From a checkpoint of a small transformer trained on Wikipedia.
Size: width 256, 6 heads of 64, MLP 704 SwiGLU, vocabulary 2048, 10.4M parameters.
Architecture: RMSNorm before each block, rotary positions, no biases in attention or MLP, untied embeddings, normalized queries and keys, capped logits.
Each number is 128 + 24 x the weight over its row's rms, rounded and kept within 0 to 255. Layers, rows and columns count from 0. Numbers have three digits each. The size before them is the row's rms in percent of the matrix's.

# gate: layer 6 MLP gate, 704x256, rms 0.23, rows 574-693, columns 64-95
# up: layer 6 MLP up, 704x256, rms 0.245, rows 574-693, columns 64-95
# down: layer 6 MLP down (transposed), 704x256, rms 0.231, rows 574-693, columns 64-95
gate574 108:092194106111156119130148099134099117170091112128155112084126177190126152153106109151100170116117
up574 107:158124125148111129148135130185130129139122138123097097150141124075138114114107152143153092148131
down574 107:154123139102115082124128142132104160138168158145150116153157113093153138094158134082148084154178
gate575 106:142118128082128102118104135149119116094138138156159094158161147104134125143117122176107115106124
up575 098:092135127140124121151142121137155146139141110098162140122098117125114148122114113121093131105119
down575 106:137115108141148124110095166124096142117131148170096106145141134105159111140127150131102134164124
gate576 097:101130128147120125115143144149119133139108105159107145127125113103111154118145137152107165141172
up576 096:125123135124114105090128149101118098117107151155136167156129171120120101068174130128126130118084
down576 098:113138157139119111113137135143098105137150140140117125142175169118137108122138110092108134078138
gate577 103:145139149121095128138121121097080109119117100153127166111100110126143128124119095149098139142155
up577 101:147140077091121119112147114138145183145123082137098137112102099125100108114113118085193136163125
down577 105:123125153135138132105090133109165121131110152107111118110128111134122101115110121109161107125121
gate578 109:066104119134156153110114119119148110124126097134105171120104106136104141131112159151100144172128
up578 109:145136116133136142183079135119166113127132140134120139156136096179119134107144150105130139127129
down578 092:110120159127135149130109120097124126131127133145147150132139139097186129108116101100140085095123
gate579 096:139116129081139200132131154124087126131143116130107115126133151150147127158124146140117116143127
up579 100:137107183142120137185120110157097117104141101069112136130108145127155102106161127148118106100109
down579 104:123138171139146107158148146101136103099132151115114128125114122117145144133083127165114117114158
gate580 099:136165103150159136099123139113134119134126148143149112140161146132103113155103156111126144127139
up580 094:091135082110090134097105180144123171112151109098118111159146111114109154100128137144116135129118
down580 099:134081144150126168162097131083125157112110101171134113097132102121125125129103146126136105090127
gate581 099:135079144148122133140180139101115122150126144116132076150139113146145145135118121157085149133126
up581 100:140136117126131069116157111134103156132119106157140109099088153116118112139114156141092139157191
down581 105:107132132156131120118177092116126132118092123141125134159083141105131112139119130143092150163126
gate582 106:101098166088166134159183146146149152130143146142127131118160178111110095131147125133142113129108
up582 104:078134123145159108167128142112128137109093139099151139110154154112113167106171118122141119110135
down582 096:123163146096136110142104168096140151101124125141117106150101120133125136167149114124091119147129
gate583 097:146137118113144123132123130132164093108134155132141099132137168118098139125102159143138102185143
up583 100:132138104103149125124111151114140088133128111156141121138177114103124127134148115149125129123119
down583 096:109108107145137057110091124103100158112152139144112148120154186113130127159082134089129080148125
gate584 098:119164149100159115133118131112105176099174134147133162112114107082133147126119110106133148144173
up584 103:149119149116135198110125137140196162133119111121141119104114110124129154153129113106085129149125
down584 099:096121168158138082140126150115102150152143106138124113122119163123147123149147128106107139129113
gate585 101:122172131158113106116132130084123127139167131154137104159113149091140113140114131113119117095130
up585 100:152102146116125135204154129112152127128134126125152105130063141166112152155132139143144158111134
down585 100:128194147140152116162116149163123132154101109171143155148107129105121136149107098130114122110093
gate586 102:120132119131141140128156164133139138146163103122146106123066109083156135155106171085120114106115
up586 102:172156112091148126142129150098163093120177114144137101144107149124141120120136139128115111155114
down586 102:141110109141126140135157130150123108148116098135129137146127144168146167113134128090134108103121
gate587 098:078123162125126097168126110200141133128146115074128140126066095118140140144098118107109143172140
up587 096:122146121176145135112104167150076117119111112125119082113140112088118124137122128139149143152133
down587 109:107150089173108105125093107109119125113124126162117106153189112131154108142109142108127136092107
gate588 100:131130168100135104137119134121136084075133117073133135114132131100101121119117133143157131156109
up588 101:153148151132134093150125140115099129142165113150132103117082101133187140148108164114161138099162
down588 096:144153107118136107152134115092154128117143109112107140104168093102150117100137142141147133136137
gate589 106:149151119095141166168118157143120136112141099124102122111146176130088076142147158158125149113120
up589 103:128124115117139173145123151135111127147094105132166111132126164135144065136152226127128097084096
down589 106:115159144142153096127150140120118129121130106111144133154142100130143123144180150091098128076166
gate590 096:127107134154118117114156143134151130122088136072072116180139118128185150118142119108117138158098
up590 098:150135149120145098125138124102149140126121071121105130127135156153106144135133137150101170096132
down590 100:146130110121102136088161127136114105107143132118175098096120124118131147170120142139168096144130
gate591 104:174136133109126133156150114103104140126051122147177112130167062132182146097144099090128142143143
up591 098:100112128150124086153147104137109097093131121190101098105153116102161142118160141110109106080137
down591 098:151092086142130106104139135143136175123144090111091136145168147146127143146141141131119153093145
gate592 104:132113134084104165129098094154146141155126129099157114160111132148144057133132128118177142133113
up592 103:132099125100171124108149151166092176149141117136147137128127143122089167155131148141155105140112
down592 098:113101130114162138138127134127132142085144128108085116161125127144117123116155103157133099118132
gate593 107:123110115122171133141138152115112180149100111142137157180114118088191129129131116118147155118132
up593 100:133170140141129123126089164130184162122030103178134180142134128138117135091140123147094133154134
down593 103:143127164119116150180106182124126122154119112163143146141108114094113132144143162094159129134176
gate594 102:126141153112157132108135143158115157116150102120126133165114134129131101113129104135124148150111
up594 102:139129136139086107115121120117116140148112136121125143137142108095141092139144117128134114132115
down594 101:133132147159133144108163119118160121141124085128107119136107042099110161110140149150125146102096
gate595 096:137177152173141156087109138151097154136130141139136094145117160143122150158138117144101108148113
up595 097:142160134116155145119112116132123090123108128080135113127125136150106116096125159099142169095133
down595 094:123157171141129138109148135138152128130121130143171113100141154129141132134175123147141112166150
gate596 098:127165165112136092160096117174103109130129147112129151137122152147144141125130145158134155142134
up596 095:153156116125104131129151101106155161121153129077158151111167120156122122153150105106212140137156
down596 096:148116128149118143102122111105123139128151158094104125151167113119111155147202149135118137120144
gate597 102:121149119141110132110146082138081121117090101124123143135132073119165114132153133123106122152134
up597 101:112139143117146109093113155137102111119147150123122127139107136125126129100135107118095165096143
down597 102:134162161173134076146131136141128159124150132149143131117167130129147162137109100096136147139137
gate598 101:089173128112118131127143125127106092137128135108134064099178160125155136091108163102099167106129
up598 105:128120156158079133127159140143103110134145157179123113170117137075133121096133149156126104118151
down598 101:123130128150141130128134099125166122139118150131114079115141133134146126135155147126136157144115
gate599 095:138149108122131106140122133107106127121112152169131113141158112126121151129143132150121105132170
up599 099:149126150111167104121153097129089145097118115119114193158125120131105149137114115175093140075129
down599 098:101124119182091140178125157127171098143134121143120072140112150154122106113112117109146138159146
gate600 101:147157079142126122123098116121126168114109129162116104143113113081115084128164143184158168138107
up600 094:143109137119084137156157157118163133146119122087121131119160122111140127112101112111161134127123
down600 101:126114089064152140122097145113084134124144145145138141098120146159114166116160133111141132088105
gate601 107:175138143142151099108122134086133144126128116178145131162199117108139180159126115171114151122153
up601 109:122136125114142131152139081159145091138091151128121106110131130122150141115130131112054137126098
down601 110:129152146113098122153155083123139116142138102160101140097114123110146134124144109106123103125136
gate602 097:089115143165143147129138119112112124150107125155152157137147125159111086147145127156091143125154
up602 096:120156103134114132162132119145112114148115118171076180088107094074125114120103139167149108167122
down602 103:113127135144103140150137140144114111136156118184112146097135160151120137126106174076073133124115
gate603 103:097105104145121139104161133146087171134128101088126114171108106085133127081125115116142123158108
up603 100:095139119067122123150162102121158130171165143148137113129092139125110127126157110122114148162146
down603 103:082098084111084107106152114162145077111131120110155108138139124135101124115137161111128114120108
gate604 095:112107187143129119106120120100128146098148125137105104106121103128140144107144145138133119123161
up604 094:127155131138133159143122146161079135165152145140123100191146152164119110111119123133080146152093
down604 097:144156137150123111150158117136133134117104078147134152145128110133140119099124157126097118139156
gate605 111:107145100100126147152133160129117139119142065165172160123076122137115137131121104102130120162143
up605 126:159090131103129126114121090115166116161151144108113113138141117093195118114141135074142101110174
down605 103:107159107120167120118134111092143181125148121124144094165149095131080151145144136078126095098135
gate606 105:156082115123153155145106109097117152139113142117081139137090150154148160168148106130136161114132
up606 103:130175119115142143098113117107143149153124117131157096110170182102119163152157084157145162115167
down606 102:112136098140166111111129142153129093132159108080145094132078119150108122124162088148136128142119
gate607 099:123096144119142139105100057115148112124132138150111161133108135138131118122133106113082137153130
up607 096:121107121151127086108104105143099100125151121094098119109138170149115136098135168140140130124144
down607 103:161117126139089151148121138167142153119120106125131125133141127110097125118124110120161129094123
gate608 100:078124167143149097101154142122156127102139135131078155142153117149107140117142092164071086098152
up608 096:106114143150177116096150147100149134145130109134162102116112107165100123146166124104147130092133
down608 098:105139126120133165145152111093132153129110161110155143125165103134117079126184109124122100148157
gate609 105:115092135130133125111141135138130143164137170103158142139154153148131153096101109115135149140121
up609 101:112112110094063099151125109121131114157129147143152126113133086119104132128115152141095106113115
down609 099:069110102082123111173077149079137148132121143127141091123077117120170137106159118118122108126125
gate610 096:118105148123111102101057094154109159102143114101106168147134179149123080105153118109118155138172
up610 100:139141145182105126147149141160176174136141131132131136104133141138096171145145145098102130123144
down610 104:118128149114115132090120140157118115123096159063152116109126134132142122148122126137134111117128
gate611 099:148133080151133141091164119141123154127130156138149109120128079078111141120139112154134119148072
up611 101:175120087133144157149128125099167150151134141127095143158162141127130115116157120139106126129105
down611 105:173105104136117097153125137137134156188132123107147144123161087100091105122154127186151097133155
gate612 097:136114102118150154168122114156150137094110152136187208067132141128132108111135164154095128144109
up612 099:180144111173120139113116172104155145152115168151119153168125134149112110120191136116158131129120
down612 101:102113115169090132131149174177118155129139107107134155112165109136137115155143076088117106131159
gate613 092:127146148122163156183125080122118151112130131111145129135099107169120175165106142131186114164154
up613 095:147130145157107106111168124076148074155180099123112106137143157130109131117118151146143164118119
down613 098:145173132097131181140132124084151102125081116120099158160208148108145105056158152148164165165171
gate614 097:104155123113104152116140079178127136194115148137094109174153132103115115136139124089177116151160
up614 100:147136107102098095130129073115122182160125115139070108125130071133105123148100147142125099117110
down614 102:137139151120094136142145117133079122110128178130141113116123136109153141141121126116117104124112
gate615 103:137110177128185128131105123141123114135121105123124134141152112137136103160131103145106099150177
up615 095:166149165104168115085138141132186113125125129124118111124150112101088149126137106127131134138140
down615 096:119155117180148106131115148121158130115128163091140099146124174145112138138121113112116122176108
gate616 101:124098158105139114135188165117082144120156102129078109148100154148152161108129128134140161092107
up616 104:136121173154114142108107144140181131096120150122105127122142119169097102138098130165107105135108
down616 103:143124083122093163127116141115128110121125114146091134103176127128112102093127164118133148093118
gate617 102:097133116177183088123096154133146118079095113148125130159126153155144105131139150158128122153157
up617 103:149100113146089128130118112124107105098130125154153145123172104132117124111132116150131139129106
down617 107:123116125154095174150102096106144148142157130129150143117122151136113161148130121127093141088102
gate618 096:118123135141148119163195138127077166109134196146084138123136107099129115118122093127127137122118
up618 099:140166144146140115114138152132205125127116117092131124052078137116107074178099103121102147155135
down618 103:147132133106126120130074123118131085089145143149138127174162147080145138117125121123139107124157
gate619 098:097140125150163168134121094125111172143134160114136143132134112124132142094161114072122121156116
up619 100:130153138089102083120142126133121106107159105180093138170119163146162153159137121142101144096119
down619 102:160134147130126116108132164129121109184093142111120083125144129136098117110110128096091128103102
gate620 105:100077154140134146146131102151122118134076146123132117084080137187133140121142153156078114164127
up620 107:141157132097126128091103112180137125138112130114140125119142104178105182102085121111076158147126
down620 106:167114137125137126116153121118126097132136118133169093109146129132131132085154134095126103134064
gate621 101:136141140156185120116138115104122128150077160139127155093126093114118098118096080089100145118086
up621 102:112108110132140074088069124088130086102121172106125097136130149114138131119107140149089191167076
down621 099:163130170119138153091149128146114129147140137085095134152159150135094109141115158129192160156148
gate622 104:106108103133145122133159128100113137122123150133170129117095133127142097131155147100087114149150
up622 104:118126110146165100107116170196112118118101119143121123172103111113109124140124171085138103127163
down622 106:139115074123106148196155125174108131166121109124183095127096149156110155166144129123148138090151
gate623 095:100150141113116159145119171143110145122142107101131126107109111171137077143147138094124124117113
up623 101:127160144134086096159085124122117105124133136117157121140141147128131115160115141117128159131088
down623 101:100146141168124146119174133154127112165117151125117119129124101153108154111169123152128106143087
gate624 101:129104112129150201176151103118140124122109077179122168126073128151135145109108105138114129135090
up624 103:152098128124137106111147123107141120140106109109125178099100140121129071119146114115118177110128
down624 102:149172093128109094138158117109111120085105137124141153106132137137090083139123148119121127134176
gate625 099:133120125155155169103169132128131145118113114111154095162072079104171120131132111128204132163129
up625 103:134133112149137113144105130119106115145157155160105138163105133129114122132117148122166096147154
down625 099:119133143129131127137146097133163147090136169134139107134113118142166120136154120115138138137115
gate626 099:107114139116133122132093143144118118141109076142149163127149127119118133150146140142136141110128
up626 102:115139096135123135093123100120125110126147103110147141077138095085142161140160156165129091098177
down626 103:056116156096157135122122126129107137131137177137140113132099147151097160096192142152121161148167
gate627 104:112161164126114171086153139135099090114098123121114123122104160129133123123187108144145112168096
up627 098:109115096122105144122141136142166131140143105143127175112122084115077129149128152122101136130109
down627 096:120103126125133127184075152087138118098114139133164146107162130130097109113146172112119135074136
gate628 099:169171137127154129168145106146123108112115124118131132159119214146102123099142083117167113098123
up628 104:196142141123102122140100139133123186125103120140087164095151137135114123131153111114139122118102
down628 102:189107102120112123101122141103141107097115095108093121085180121093133144153132167146106126146099
gate629 099:116097189126160136130097144151122121132125163140096086146128115143218129092143141151129117143144
up629 099:098154109125142101138092113103142116096060142187140140100134115138112129092118128146085136144136
down629 094:120147144120120157164094129120104121136109137128148116108044159145088113152141115120143126133098
gate630 095:139086143112089142096166129116122144164130145128136133136143139174124135113120138101122131132131
up630 104:110156165164074123147117129144165121148125114074131111092104153178098128122111135113131118117154
down630 097:071156111127201123135177153156144116171111150129138124167109111147150146132142139138130106103146
gate631 095:130127132112155153143151146136099122172111130119136110088099150132141175114122124147148102177124
up631 103:152110124135122133176154140134160165098184120132116138133139131096145140103127126101113132117131
down631 100:150140152132120186163150096117146121126133122109118153132143157152087116123119113131122140129124
gate632 105:138118094130126119171104132122129137133132102112123121111073167143092126095110160124122150185140
up632 108:087127193104153135155084100108128096110113102121139134123083115081171108109067125113128088109136
down632 106:143132104138107146117095119104148096131170107141097127157106138121148099137122176121137104151175
gate633 103:121098121158165084115103147145138096128135062148129135168053088074119098142143126130116122174171
up633 102:103091128165124111144130134070126117088118143132126149134149144115119123178104120098128110117121
down633 098:152143139124129133151120126149091126132118159140116090131096150154167156136115104124142181188113
gate634 089:048149092109144135114106089127132140081162135137151093116081119170119128115103101150126139168167
up634 095:138130159124175100175145113132111121135119076091120103177119169093148099151075115112114115154123
down634 100:128110152097081111160144122084136117142144114126106118142129102156124095128176094141070129084096
gate635 104:181098143148132122149089146085138105087105136122128190132164102123118145089134101154106152119123
up635 099:135138160114123141139110139138119102130096134120097126151143149131153084108116138113098113156136
down635 099:075124101152151134131084149139136067122140162123172147163170116080131103086154148148129128080128
gate636 101:150126133136118147106073145194075149131146114156106124130100126135127156135143135114152129164130
up636 104:147148142113105111142145101100120168167158129120170116124153144126123128149135115090113126089111
down636 102:127135163127098125134153185125142163119155127110105159148144189095082135144118154108151162112157
gate637 102:144130195102099182141130162141185133149150097085152111179077133136104113106145133136115119124133
up637 101:144158140156123103102112149138143126115109168130111141074153132187177118113113093151098129105153
down637 102:167126112122110093107189098098131105139127121123131140138165112164163147145127114165122142158133
gate638 098:089127113135190180113123126142144130099158124146163135123104130120107107109171132137134153182151
up638 100:135119163142134130099117113125110150138168093133130128143093116105109132154150119149141105140110
down638 100:118122122113136127130112128130155138128166117098110107151142137107119111128101164135155119100166
gate639 104:161118087061143120137117135116159127102106107133091117101118124163141131153155110128113144126137
up639 099:141114099091120107149146081136128144165132128100142135103134143132132116152144114128107129117143
down639 103:115086090143128122112126074156119109131135130098097127145114125204099106136085112129123136117114
gate640 099:100144131120172100144167109158117099131134163136120129147151104109116091117142122138138120105137
up640 100:123156160136144090153131115151116097102141135064143091125130148149114125114098150119107109140103
down640 098:159123111132083122159110157135146102154135150134115081114160146102103133119104146111146086140171
gate641 106:140149119152085145126151134156177112094171120101126150124129161138129128085153142129123142136154
up641 104:154174062164070126139077108157116130116107150112123141109124108174124167114097146132090122117131
down641 104:134125168118106117112095110153135098105152163132128117115105124148090120101079097121140112105128
gate642 104:135098124122123134141112114100082096138148132114125140131138135150133131147116138116149104125116
up642 106:111140138161126102142109120134125157080114137106119114122139171087142119104116127100101123121142
down642 100:110155078127137162152093114134124107134095134113087136120157129138132138147144139167100125121145
gate643 094:081115140131164141157119118131100113130132123151065140097128169100110090136099129150104157160149
up643 102:169098096088119165124118100128170091158100098107198103110144093107132160139108128128136158154184
down643 102:109126118135119107152153151092182148148118153127128126111118165101126144157138095125097146132097
gate644 095:113072120112158130142127157169099148174122168144134109127088096116114133134165153147102137157070
up644 094:162094220159148140138087140113114123164156114067125161102123156136109097151114125079102111113148
down644 099:121107182113144103108149134110103132128140128105097101140166124099108097130104120141157116109124
gate645 103:111165128146114120098133153111130147127106169129109165131076129187105143110091135127106125108128
up645 102:113131161129104107164152130111145122124170143109138124114125119095140154158133117149175109119115
down645 101:148152114115127153137112154138115116118169108109135089148141092136120159126081119116146147099130
gate646 097:126155136096164092144119128138140135116151077143141111098110089189132156116142145143125149139165
up646 096:112121149176118138159067140129112148089168148117143072141133124112104112112162118162134128178137
down646 096:152147144128132104154097106147149114206100128130134169081130157131117109142111110169189091149120
gate647 099:138121121130100143125101088092113147064150130128116165145141129151091145109105135145108171118152
up647 103:147150127140162115143139160140109107150154107115128121127155101150129174100088145149110119097148
down647 105:109175152072136152076126154151102106134134130106170160151119122139101153160104172121111102138142
gate648 102:122165108081089139157140126118162134131139115174112135096137110125189118159125154114091152127132
up648 108:122109140093107183122113123148143141119101161123122070118121149099093108142136139117152097097145
down648 105:120130140106159121126127155162112148137151112156170106162138095080107135113099135128153159134115
gate649 096:131151128098120134123132115127105146133070096153120134100134145121129076158103141115153106127185
up649 095:127095117137119143107118144120160117157150099134150132135106138110135113122121176108165106179138
down649 099:118127111107197154129150167109123104147143157123104161101118141090152113118086142120121121125130
gate650 104:126102148160140169140134163120155100127110100128092116183129145095153126136079146126153160147133
up650 100:143136129115114097146125155117090106132103118123150135175173145089128166107071123150149131137133
down650 099:114125159120167116085134150113118129119088107152127105091172091149109166165115133144164145181135
gate651 102:123135124097126095141120140117090180103147116149146113163175134151137137190103131099166088167128
up651 095:147104128150123147158131170103117174133124087130103126106137143134109166151115131118153117133123
down651 099:147135124104094109130106077095104128190174173144121107107092131177096125173133123108122111164104
gate652 096:122148136098172161135118111106124128104152134131116099136138086144120102109141136167117176125140
up652 101:113104117139110077138131118125108099165124119132115061152131155118105099123128161137127164119108
down652 101:123135158147108124136142125122104095176136167112086185107133148170138104105164181106137140172154
gate653 098:111086168170137132128144109139097103132101132161129125122167130117164146131150131094103105150160
up653 095:098127103134135187133139178118118132148131124130128114110145142135183130148113139042155131150181
down653 100:115136152146156130125142111127104158142152133114111135137117167117080111122113127101149138147091
gate654 102:107118137094108157108163066139094157113107119145134112127151145100147139135163138138184150130085
up654 099:167138103126079138118125186157165130101097095127158202114138101134121134103116135123153108118109
down654 100:084114114154133083149166085122141128146153115137099123142117141151136126132141118149146104121126
gate655 103:139135154094143104120101112139130174130103093091089118158143137149161117108124146124132136132102
up655 093:152103127152163128203134112126090159132144047082105182150122123121126151087142156133130107108134
down655 098:171174146098121140153096129142138095136115152127117147143158120128132090137106166110092110122136
gate656 099:165179126170105128131138098119100095138104149103102110118090145119122102138133147127146164145146
up656 099:127132098080133134167134127168137130140120116106148134104153089109200142114096136138168116111144
down656 094:148109136145158164111112090120127163127175110153111120102126111189154128175162125115168134115108
gate657 101:136122143137143102152152142142060163117189143131148131100096129154142150144148148140124111127119
up657 102:114104121135113142127146105090113144142102073130094098114103144143120130107121123138099126090110
down657 103:146139150092147133094092167124144146150152111116119098115124102137141125128160130080113154103140
gate658 098:147091114093109146112157120105161114136107134146074158120173104139153164119142153119153141114160
up658 093:141146136127120103099092170165106117126115129139138131121111141171108157133161144136129122121109
down658 094:102124156113133097125139170119139124122160129103132110121121121127130160112122119145163138127084
gate659 102:070105148140109137132128117108119115153144147144191141134121138157148123122115120166104122154095
up659 087:101113142141119102105153120131147095157168101112146099186176154131124120161144082134110129128138
down659 097:112134137118110107173148176115133169137128152098104177083121108169140151135159112122139100099129
gate660 098:095137145080134122163102145083166097158145088167155189122117086179167112149163112151132115073122
up660 100:132115141130094197129121103132111121120086135108179163121122173143115089135113109126152124097127
down660 101:127066114133097152140147136160126171146066119106143151170148113108141117080117094129165155104119
gate661 107:114115117112138116134167085123120126128123136121117175106137144146160133127097133114139120105131
up661 101:139132100138144113136138154159154165133132145117174101122139082129128157076149138151139105154119
down661 100:152110125107138139104106142161091086130136140160117143087127152164133167163090114146110140158141
gate662 101:124109104153125125123162136082132147148054108135139129059132116154130086141116125159145120107151
up662 100:155122146113152127088099085136105115141165145121117130118120137128118139114132108094130123136115
down662 098:163123115097143110118108097139118158107118137090131154180104112154145082128149156147149140138146
gate663 095:083143108111117169125137124123104154139138131132135108124079125154127136103135168116126165125140
up663 104:127156084114128135130103096098117128129115130148110109126134088108148146170157084146097126112137
down663 102:165154155123138108163149168163124130147097131139157095124084115180117160118120132127113153141120
gate664 132:138145140111123092121118126130127119108087124138130158108128111148119139142129189089159142165134
up664 122:104119141119141142133121125164122123154106136143141162143119173119152154134116142167168127173089
down664 105:143110147162137133138152166140113123091106123158133105119117122123132156138125200119137111170128
gate665 094:137091119152136151132127165137134097129124126133149089109111105134097123137154137115161117161118
up665 095:158136106082161136114126152107148136109184140150106150081103144148126134169110087141138095109106
down665 099:118173126106117156121141109158117129141118086107110159126179143077107128172138143185114125129107
gate666 100:107153187097120103090127122124120154131143114151181150082110151142115130085130094132141125108152
up666 103:137126149144129144082111135133076170103143150103118116105127113126124108086119147136117138104137
down666 098:082170124133116169141139116130138159177097103137109100103150158144146122099166162125103173121090
gate667 103:114105134103117160125179132106092101148164127084092167094135133131098147141129109100150140148193
up667 104:136098127148107116110118155125143102129141133133134153104118179110162147124121114137112124098179
down667 101:159108138086126109110129136107102072160151123105100089136088095145130163144163117193132168112111
gate668 105:109094157087127138104112118166118120155079140149075191120145106125086095145104163121108137145144
up668 101:150130138123104114100131121127118132155158062129116150123097103127112148100135160135123121152131
down668 109:106149121083132096133143139100153111160156147117103144122094111152161144114119174111137133128115
gate669 097:104123131150138134136128126112165153120111082129107163126119103135136145155141141117110131116120
up669 098:118120149138100125116115108142145122132158131110123080138121127132095135129142109131105126118120
down669 100:120151159132129136158083153098089129141133088178146162077114121118115155126130159180132120182108
gate670 099:117164078135130096105105142190097144113141125081118132123092158107162137102135116100119100142140
up670 096:076065105121125110138099174146150106107180119115139135123126173124180180136070109110096155130143
down670 093:161123168074120164153135153095103150093125110094127127124146117103129136151169129111133118116121
gate671 092:107123130182118103147088157145119172140130118126114146139135109164074173144132104123159166108124
up671 097:126117153163154108140118141154139144096142121125137130099104162125081111118136125137181117139129
down671 097:143137082101132127115159085122134127113086115175140184111141126149096126198149158129131109120122
gate672 100:099170132141139135152164106140138181120098117139114112134117098135136126176123125150130162108164
up672 104:116141099088180139121136151141137150179086101134113138153121161128124096132164126089108169107118
down672 101:160140152130117107130122131149128094098117137140135129116110125089056089126138159133111098138115
gate673 098:110099155101115090151096108125122134180079114143116107122148133119127127124129125155092138180113
up673 097:112128161124161135131140095139139162115152096116143141154134122110112090176103094129142105170121
down673 099:152127120119103107097141110138163120090094102122152112168121120132126151148139104155143131134158
gate674 106:126174088132150115125107127105082132140129131141102163110094148110171135145138147146110127132117
up674 106:117105128192112131130097117121142147120137133139106136142141130082123078131133121159141099137114
down674 103:126128135115143197124156103109103148147119126117146101132111164089116088129131158151122166139099
gate675 096:129087134142108112115125173119100110121141147104149135164120130119176136141129092159157164147170
up675 108:140135133127149109119103152105085123103099148104130110130160146142134127162157099102114139144131
down675 101:135142131163117104131095171118155125119122126180096097100073111098101128143080163113136125141123
gate676 101:145117119088121102162117137174126120132144134124137131069139144158136129088169155153087139148108
up676 097:135129150172129153118136106123107125132123150086161134128113116139147143166122126114131090126069
down676 096:097091128109109158123113122143143124125144114148155095138152139131154135101092178113141105149085
gate677 098:150136087126129132157148079130148098186152126120130122126142161159125121132127145097142132170127
up677 096:133097110152054125150127121122146089122145119115134125135097118136067144128140088129145121087171
down677 094:165124167145127150106174153113101171176092098122145126115140117098146116142139109097094120132144
gate678 100:112153097145110126082120147123124076130134136141170147131157133103160112126132148086146138094095
up678 101:085121143169136134109128096160145155089107149083089163125125152128133128106177130140090111145107
down678 103:122120121160130167096110146134130137100139136112155108167155131149117142150118160118154156084155
gate679 098:149071175118140109140139123141107144147139107117126123115148126135161176061138141142116126133109
up679 097:157184167145173145135139106131118159126100143133143166113132128125164107140129159084161142122161
down679 097:088166159140114161161119124140175096134145164135129123137087161080146101138137108197142102081139
gate680 094:146148146157087122147097192127144152145116175127206139178171087155155119132155106097151141140156
up680 099:140123119111136154123131136111125122146102120122117094133102166061149145127141078092086152173116
down680 095:108102104128145074124138124148093133078115161156112134112129105094104111147115089148138137142162
gate681 101:131123148147123122095088094130149187126098124157140084119134126105183168086180129173107158143183
up681 100:110087111105097110132111083109131141137150167103109120121147112121140109113125131145134136115140
down681 100:131122157138126121142140119115098083167134179100096155106106138148123132184144154130090195153124
gate682 097:119129139147120153100104125126119121108163098130147122108150110144147151162150092144149117109124
up682 100:077107135131116114144148132089111124116144140166140122170131145173112126177125116153129103109114
down682 097:154111165145097107088128122113122167188110101102093126176114133161159140137096121162135102082167
gate683 100:103163148112108124117133135151133165153085127112125174138161112174161163098121126158110097117091
up683 094:150138078102092101091124127129116127129139170130152078121104131112141093148098133100137130121136
down683 079:087122162113138128119130149168118133132130091121101144146195113132135142126122134148118116106120
gate684 096:165128141137132114128119131132146138161170149141111133131107153096116097125123101150151141136113
up684 098:067126153115138106086125150148091124137151111096146133135139110097163125118119143140129184123126
down684 099:150128100146093136130177122127188130180146137139144150168127131134079110118121124101120148139076
gate685 096:135100136076113129098134141149141131106116172148090124134134144110175146115099126145138103135102
up685 093:105101167124134111125098128095096165122149159087124114093142163094113096118147160156136116109131
down685 098:078126139120124109161135148126136119122112126100133140145131134114149195151133138141109098179120
gate686 098:072152122102087127154124124089140134146093158142136158164110109144123096091127171133140162145128
up686 095:139114118132149141140131081117144101101120145129098127078119130152144095100110121126143140094131
down686 096:139099080131122125118114108130145136119135120143127184164117157133129121100115109084104165131137
gate687 093:143162138121144159149114159131144166120081136103150159128116128122160122099183143111140167176128
up687 096:112108130149122151118108168143100145128116113142121125178113105153156103160136097116142116138099
down687 097:089163169114108087135138160157094104177122163067111129089185104101130118141131152170170131124099
gate688 100:124138120111105160136104125112108158115128140099100098165113135130136146126130117117109120122147
up688 100:126122139116117148117105156122120074160130182114127130112134085135110162078119123121178116148145
down688 104:113122119119117091110118149126154114136151169091100152181135127153130110071155143089113139173137
gate689 098:145073151151094156097122164100132149060131103142165125141083107173147139131125152122116147124142
up689 093:093136103122124146116131135111093121093118132164099167130148120115110159135136093135113119122123
down689 100:106152142156133123077135120154136079161111156134105125090095128107150136142168092146067130108101
gate690 101:159105172156102134135148095145130110137163111080147140138118171136153139141171113123094146108098
up690 099:118154140133109092121134152134135121078090138147134133115114131132117103115126096045118102156132
down690 098:107129101106122149134135168113192148138160123111127125118116105088132135156128160183153171158191
gate691 099:125140115139159090108092172112075101156097108118151119107133122091156104112136141143148120144089
up691 093:120089115151119169149122124127133119163172141147109087129116112143161174150082122118140156168110
down691 101:132150132153139109118154102177168158175141158166129162145153133149131114167112137117116127097149
gate692 100:123141099140105118156167129150115109109088117135186121139166153138179145143130111108096103108120
up692 104:184125148127059157208093151137155197119121137132163153113115179143156126134128159105140141140120
down692 099:103089106137168121144099143146124132138119137102163119100102153170090116096137103113108078115147
gate693 100:114115127113131116146084099159163148120071053139128113102115120136145173084132155102147147149123
up693 100:159128135174135146144151117133139108123138117166106192139105135129140133151180130134100107160106
down693 097:135125105126135173140114124146146126134144115127081119134185147132117113104101146134122158092172